Weights of a small GPT-style language model, trained from scratch on English Wikipedia.
Architecture: LayerNorm before each block, rotary positions, biases, attention and MLP in parallel.
Training: 243M tokens, 7422 steps.
Each number is 500 + 50 x the weight over its row's rms, rounded and kept within 0 to 999. Layers, rows and columns count from 0. Numbers have three digits each. The size before them is the row's rms in percent of the matrix's.

# up: layer 4 MLP up, 768x192, rms 0.0608, rows 483-514, columns 0-95
# down: layer 4 MLP down (transposed), 768x192, rms 0.0409, rows 483-514, columns 0-95
up483 093:470462405456497475482476493470442562536421452520463486504577506585567469528559567494443429415467585435414547538517500480524485511533398427570460531497530525372548480515490450440488453474582416489614470514549512436473461469556582463516499561449479441410499501584459474436480436502497516376
down483 080:528535573595519558524513544451535490381552552487474514478484527500477493500449507468557453554535466563532451539519534538545488538402556564470611517524511465578442556513511574519541470526397456461426441508430460558551539517469512478547540438502541503508454466393507540506479601520535481554
up484 108:414493514493426495482503506439459536384499502546455473449437629448581496460419595482409542504492634582505488458426600550577506522520540527526573462374479454472548536589493490423576473562479447518424492571496520497528424549553530371570602503569455425526538479428425591486561518479520483515
down484 119:499442458505490514409443524578537525546471465500452394459492525528536417567488516399458497592525488555560575546572553491541500558525583604515404513527517484463555396485481480536553590440583488447481463535544601424472499483397515555456486542602464495459446569490600557496485522477445521496
up485 101:520464467544493394514580608486521460562444534492507465581425521504492465454436457511432575567502559450509466522459573583395469530488480452518479518434451421565485398473509514505570549482519588559515450551518424492476525428476523385531438541609480445444497575403445495405528509494537537485
down485 094:503478492510515573560491581540518532486514514471532463486436514558489501549495560383408477614440518438510519519468454446534441452493533531522430474569525463552458431472502478500534508451422464479445511446465504475420512462498517498517475432440518551489461537555512449558510510402528543444
up486 107:508575564592472531480521562512541542506476526480410555545464488489487431575465493428401541419456511518471583506512497539555496486504459464495473574463510443409520444468522522455535534541577558503476411509462533490472505494516533495545540476528484385464430522429423518499562582452544488492
down486 114:487469456497552485490447545427498456521472552471597500492517534566520457488563480479519473504537510469517569491539575416456513525480494493398579452447509466438405513563470535517481584501537603557594442462556545488528496494499464511522422588456488433479511551492561527458499504577499460435
up487 096:500494459508459474477586491577489487375512482511549465420537558555512428426395566525489369514435611492489475508565542566456549537542485517513500501536561456484456539560447435372433461493423535533442606534508574560562517465365431558473522502507489553531515497501564511501488516498507441463
down487 072:493584515492493477530402575533568533592408532548510378440412471426485544566498576452540598427476465475580530538515456410504592536424497495467482469548520614567535494519449597494528541558531426512547437471571478427487469468618515531494399560565458430545539486490506462478509440541491518474
up488 113:436531513495446440543562477428398469441429482554464545514469539459529522414423563462424499479443509530422495400460492518457526547456528643482620550518441472441610472580530557541507512514510430539529463603555513498481469492524628451520544506518493456527486533407451604444499525478510549561
down488 124:496457466528449540490449536419465565547576425574536538405544483460509528571553441440468508535464461426501379539480462529488464520535454417416520495434425487468437447596519555460548479543503517481513488583528478394413525486471443504491539543517579447531451459534467509521426479524455499460
up489 101:458543487472450410502570601456448478525408493442484513471434475467479562573484505433437543595478502519482632484385433489555430518461537535525538554414439461474516480447578552537609518531478449507425470575426421525478513477474615508567488591496433393466514501465570547485470619450496565473
down489 106:514557464478539497530407535521575488452474478479495412493483532450424456516518542503419457444580455473580430424495487576507510459382490507438533383509553490562430562505522497501509472583403507516542501509551435507496604465498483517534440562517478516501579578540571479561510539544504592483
up490 083:378556551460431412546484449501458491484443525479502492460465509529474527557479436515525443436457410434458587507539536463587487576648551535438522555486458532375432524468493448518496527486459437419513526696501444475465547492494480438456512488468506459502494469444516466450463432507509494572
down490 094:562494475559509525548538542457480468539501472473527499478496479389536512419540566486437489559521563567532477473439493511482497497391479512540486467543481442597589470503531557536520478597511496598463463415549517525536451513482528576519449489540478584554529504514450516484500475460495517461
up491 106:472415467589529453521533542386500487560440441435527552533526571505563526522559424455477541601478394479486448476504606453493492505476389513427510496500441478530545421482448447458496416538530539544483448536554442428550485427522466477542530504499479419551488496493427488406487552445534511578
down491 096:468509448624473589546497518447514543498429407478455490525519508531529561483559528560545435473470532491536494413522496570533490549497470425482446502579463410412554511543451483440636417521463494582467464525487498506474499452523515486615450467478532578481471426442509487483515572405462529561
up492 110:547501516532508467433534543555488414407532482445473395435539609461587458570432395582545514464455475550484491536517586552456523534550443577524507461522539482463515455516438381421532406499565422552430518447516545468511458476482482527441454456545484505485459435539534465475513555501536508400
down492 123:470434484530524447593527542487472584569476461528498634580505429488462484414539542469462517543461585513539493447436433425507463519437512493468510551453376511451501552431568586599430578490519544471629444525501443522498489467499474557522544567440443451518477522448434535503519506462460525514
up493 108:408426467543452516441509470536526449501356441573537432544534582462515532538430566430564477549480536498536508481397446465330499600437558513462516433533461528524431413517441532439444564532533439522359499473557512514430541527456515447467452497604476528464421493491543459461569551491552523577
down493 089:513501494561463486497502527527473502451546511452567619575508468541483553577438458577441465461499577408509552535567510514468571466413492445489451499426506512656539543410577531458557576499528488418517440608591535418481508560406463501585521562479531421553472483542473586507456450525425436461
up494 099:484489524470552488441417444514473540545515488609508457478520474567507521548419498540553562509470519551495547514457593545454479592554548514500415409481530489525461474510499470435526469493513476543439412398536518522506535462520504455486450462547468493513454522501457446460614493510529482405
down494 096:531550547496535462544568555516513404410502459419548554418402478472484503546519545509507517453569540439517466519480391468414514479541389477548515445468457456479484489438474508531440521540547469513602524579469514547472506538474549515544465513412458562515512527537545496504467519476440482476
up495 113:498539448568546531584453465525514443430539539525449490459521530528491500479531565485486524484474476553532530539411478457557570462473525518425498525402450369539444383551459471567436439509607541568477515501541452449519504461471481538575620519549516498524562482440500480452507567448546537625
down495 100:396518494535446509539497602510490492533483443436441476450485431587617527472577532544540572514469493472474449523546467618468475490564443473512568472542484504502436566525450503535606456452496437463485396516502605494478507515487550378502553586422539457493508515537433533525497554459398505482
up496 110:561510490466463480465523476492422451514525544586474525469444494566470500572544446484499514455506512479472588478421501542453471515514552594526504459474507483597562428483447460433552534467600443561405558476478431512641546526467535480479467451569544425529544480521524444456552509487542406622
down496 113:503481522515517467476507454504517445551423559511557488541518540500492516559578495520532508521530484521494461366504460516491553471520475569617494403475603521558581485508506420468542486400473439455542453513424603471576555559478549442491479584521606477495493563488523497449501544527472561513
up497 104:476502517516447581471575508431443414512468547508469462498532523577540500507565499503481480501465478551488590489507595516385547539462481460488516527466509481461449489587397528367441498521459554528437582501560575492524398490437516491400502485483535400521504566413562441454426535472490445528
down497 082:456528512463539494517581592501539569473470474510524433498434497370588489495447437505453589471518467479499503512610437578569490566478476486524458483424520536491541531495570461479510463555497589565424479449510510544491513506507499488556495518533522500514571491589498509505604530537413643496
up498 095:531519490429526552486513568502526453581584477480527484402570423467558416475524509523459460507478514435556539510598498516402485545513570522578555531581499489493475487487477373501534366418544510526486549452589412516557485443459614443388498387537442488453467475438523505505490454487515437485
down498 096:534500479525506529581504430448507499469383504561518501509517477521526565434473518493568525479514418540477542410438453473564503592474490498491455441387469580493463527512548601499451637602340482480445508488509507503479508490541427504539505535530473538529564610464457540560516466601446583514
up499 106:487606482514501463412475487466503447452435444579445462499530465519603415448431592348484483530443555558502571497451447449521543566479583488545539527430497483484462442556470549465573481461537485533447504425544492478491483483474538449549570558523403512510544513454464473445451617433508546574
down499 084:541473568444538471514525507491389431536449475512518524450467456486538520573558491492557466488523537450476478508487578512523506509438547503442552462488569547478387509558543504512542501536453536428529444462415417470450451542563484431524481444451544479470465572510455527490444404579505463558
up500 138:541469466501479476551558503543496473511473465481442475599540539536508467497511622502468489589485515534500642537404616463516486541351512497509524484412399452468540479528492421464544467554518427531380453522509514483552477465553578438537503483493518463511492464508495573486533515433485488505
down500 132:566464481474508566522493573604644486523491563439455485563561482503479450531516505535421536538594479487537578561507511498586467489464436517419506492508454454507578500487516437567507459493531494431446476491487629438489468464535601511562457434521536505474483475498504583499615505446381474515
up501 103:418597457523499468524471431497581456455494478544479546500548444486492593518558483496577608450443482515468496436502576452485538404554518456482530536442468363488515450499523526416587525502522538540455512496540471514482553503454548398412479516501490559566634455477585469501447451485511521467
down501 090:514531496433504497502497568522451490552571436463577507535542479554482527529488520460482440509429509509563381510575580418466495509466507514470439505572510519576468422424568486556609541462539493479512553431485528438427525464591538535583410420413425516578468493628379525466500519475456472547
up502 071:416496508503523433502557481441418544455449451480484563467469580496550526531520542446522415483409467475452474452470518423514431454455484494538599544467477408457480463542468470437504484547519497494454470472491327530542556501513557370486563515528415460537514526507537534439390565448616467464
down502 090:431528521535499410499559546415400526454484477516481491438494540465543492527463458488508440513386518513462560456459625485475499520498575444491512530467413441455486453571469450466587502551527511543434459517473413483534506483491435464473522563559432474539559533518457480490463475441556475460
up503 111:465557611370558380475558486457454526430535467501493498491470580505557506501507520439532516411413514483406609430480526529494507562528490431502556571476475594606598445509550545451603505499478539569407517503544518522557527465501504494420531533485495426493537546495462528520456522497545527486
down503 085:523571493603475471526540501491512511500488580551507581490498441549516411573352533509455462604506443455493502488491509431519451433485394520440477484475518469496477532470491442541518460388476545556525432519469626490450470576504558546454578439492503437401446544534552499574509481514514422498
up504 095:441543521450430409484561564432512561416511443536529436473387489468481549590506596486512426518492529466419505405482492496553443612443567522507508455474459525473563579471512555392511528543571597498511500571500578507451448528516515495556453542550498542508562630481438494464601592514453521486
down504 095:542474455486544434500439477606454452618445476554464425463592551544480527415527422456451474538483416601531535513446472510441538526500494402521559464518596476556429405580474533573506606456432522518515435415544502439541482575537550480422543478439522506439463470511539523581470425476631517496
up505 091:531519507620391432469555514442457495559537472567520481577483550502441509506544471477433483566441578485492510525425578535542537484595506479524447534523436460457444501511482412412599491513410524539386457516532552440444397522512478475533524503489454499544494478434461417499432447505480573523
down505 117:470489539481541542545439555519482460478466569481457486426487404588486447460452559514582437444509514498485545411596444453581465498389457521524539491536525522484506564474499506576486481469575467395623514411493456585519538583498596456490480464503522463428519525590528554494535506491497435531
up506 107:452580564449512509388583496534401485530542524480570487455525459467532462471482518505432474515464533475466525448497537453469578506387577376532562550524545472506469481498501452410589557488513468579506545505552511472600524470441478476454541607554398514525496450487551587464447497470492517493
down506 091:449511461606565475547536406484495515461470474543499557491495511497483494475474479498561494573470505514555469443523478485530424447532476540569472490538571532462509560502459533564400464479450582390469595468560459509474519438465496473497520526506532598464503487584523524539409436488525620474
up507 103:528426558477471470393578556532424470553471513508459509470440404518519515471537525500505538528401492508436551492497502572466474541499564478544555463561504472471508397498530553437509550490557426549395578542562596564565469532376468499492542524531545457383542534498540485407567427480528463552
down507 091:463517463580570587460530491459490463536527435517520508451489523515483469464454515478660602387470443583535465505467499587543458480481507560531491526507522462528555493437468477505516510501444437453539474499405464439474481554461490462430450563580581493465525597518479529546521456479578543494
up508 108:449448424476445470558570554454476529542466487442471514587525528578514492542473580476457410503476628503461500393569471496484556413545468567506458487479456566470415523395453414450468502499537500467526526560448558485574510481546490534540380379546472473531428554464483411506487568524472468479
down508 079:514503515472449494428427443517474371503573470500562527429528452440535514464404552527546542506460479613542469483391512524497582466471412492475549472452441484505455484551569453515533503496474532531393487522506452539507444557554475598510596501582499493506549399461517471474566566455552427374
up509 085:450502440514510491478447468405486572420491424492499526508562579539595528482471563445648487520479484464540394394555596516475593540429430439498502548418542394509547579501542461511537553484525474564577537598444450445587549450556442477438505437494468506548486543506466489536515521565506486510
down509 081:616505526463534507530509563596480446513479502494432498516475462532554458502544524486457467487470512569511598608505459504520461527543545542490492491497421464431394384525517462550478482473530482443455595486548442570428492537432557500510542526456440528525448468515567598467529459492507473520
up510 097:461443475584421457472486478465437538509477509523510389561580589547380545463522517502512421515505545506510434489531506436494530468473490591537478499537538450448508503532479463508562512521528329475515502573493449471450494425497585525519495489491456465497515492455515507486424529450510570517
down510 093:523543528443552543443468503439519480506531544422473522443413402393555540496514429549526480507507423464482528453500614487475470575494463432502491495507528453625525514500577491473564534553510609526525518491446470460572489507494486477492481453511514544534575491567474465549469487513443425465
up511 111:530481493620514549477479562422514407537505551480483602451478494504456406527505540401474400527422583450565559448478538464415538436470467536374546547570457494508406451470539485491452551432532469522457439523535396460503413441514465503502510397512455508492484487506520454491503503428502464545
down511 098:516440455537515532505458603462526386448467558456506381521470591448600531458446500477506549551504598564518515494549479537544495561494527478550428515546496410499503499473358572425533461511564468531513448526522475529565507485514571534473491435467510525537487571501518456535532462456455446516
up512 095:499484462529559471567521545439531460532504463433462501515499531546537444547445542530549426536470527464517475479438482448576514435515417632518494534514479489577585489494471501547400492573479558501534509454424408410421447545485548525545439414495454508513550446485593439485579621489544457486
down512 099:527502406443475540441515453500499518477514509550463478512501494469494560495527504548546515392500472544539521531528520536516539550492612451542503459498432413454506416441575356465540558527503551522427490497487427486525464563542575567494590547463525439522520447485473488464477443552417573434
up513 104:473587458574406473561415554475487497563471408519480588490523601414495533488442498542434573507515479473490473425484479487471433546500443490398484451445555503547516439519439494493457449511557481524444476412527464483563464497502468477481516515622476551562453382441448452470579516437543538476
down513 085:542463494488426516555504493522527465458490495425436472454403447594449391435551474517540480491484543506494420502625436453505489521564529525517466445510544477443578473503421502439504397519516471457513482508527521507502578582566474554415526460481520535476538483525582552639469565597387447473
up514 098:440601473497443474529547479438436446597504515555446468509492494476519500462460472463480410381380539504487509496509513438522436614484542505481627567615481478430516492577496454503580440468576498556503513478533488533471467522442552432551588513502469489501486480439427609450427453515512546473
down514 119:466562488399494483509447545529508483403440476476399411484496512441514378466482493428487446466520546511520604515491536584529510566401543493517550489483406459439545553577435448462591441501556570547468501490510498506420520483498485455658533553603530445532561520491410555506473490392518479574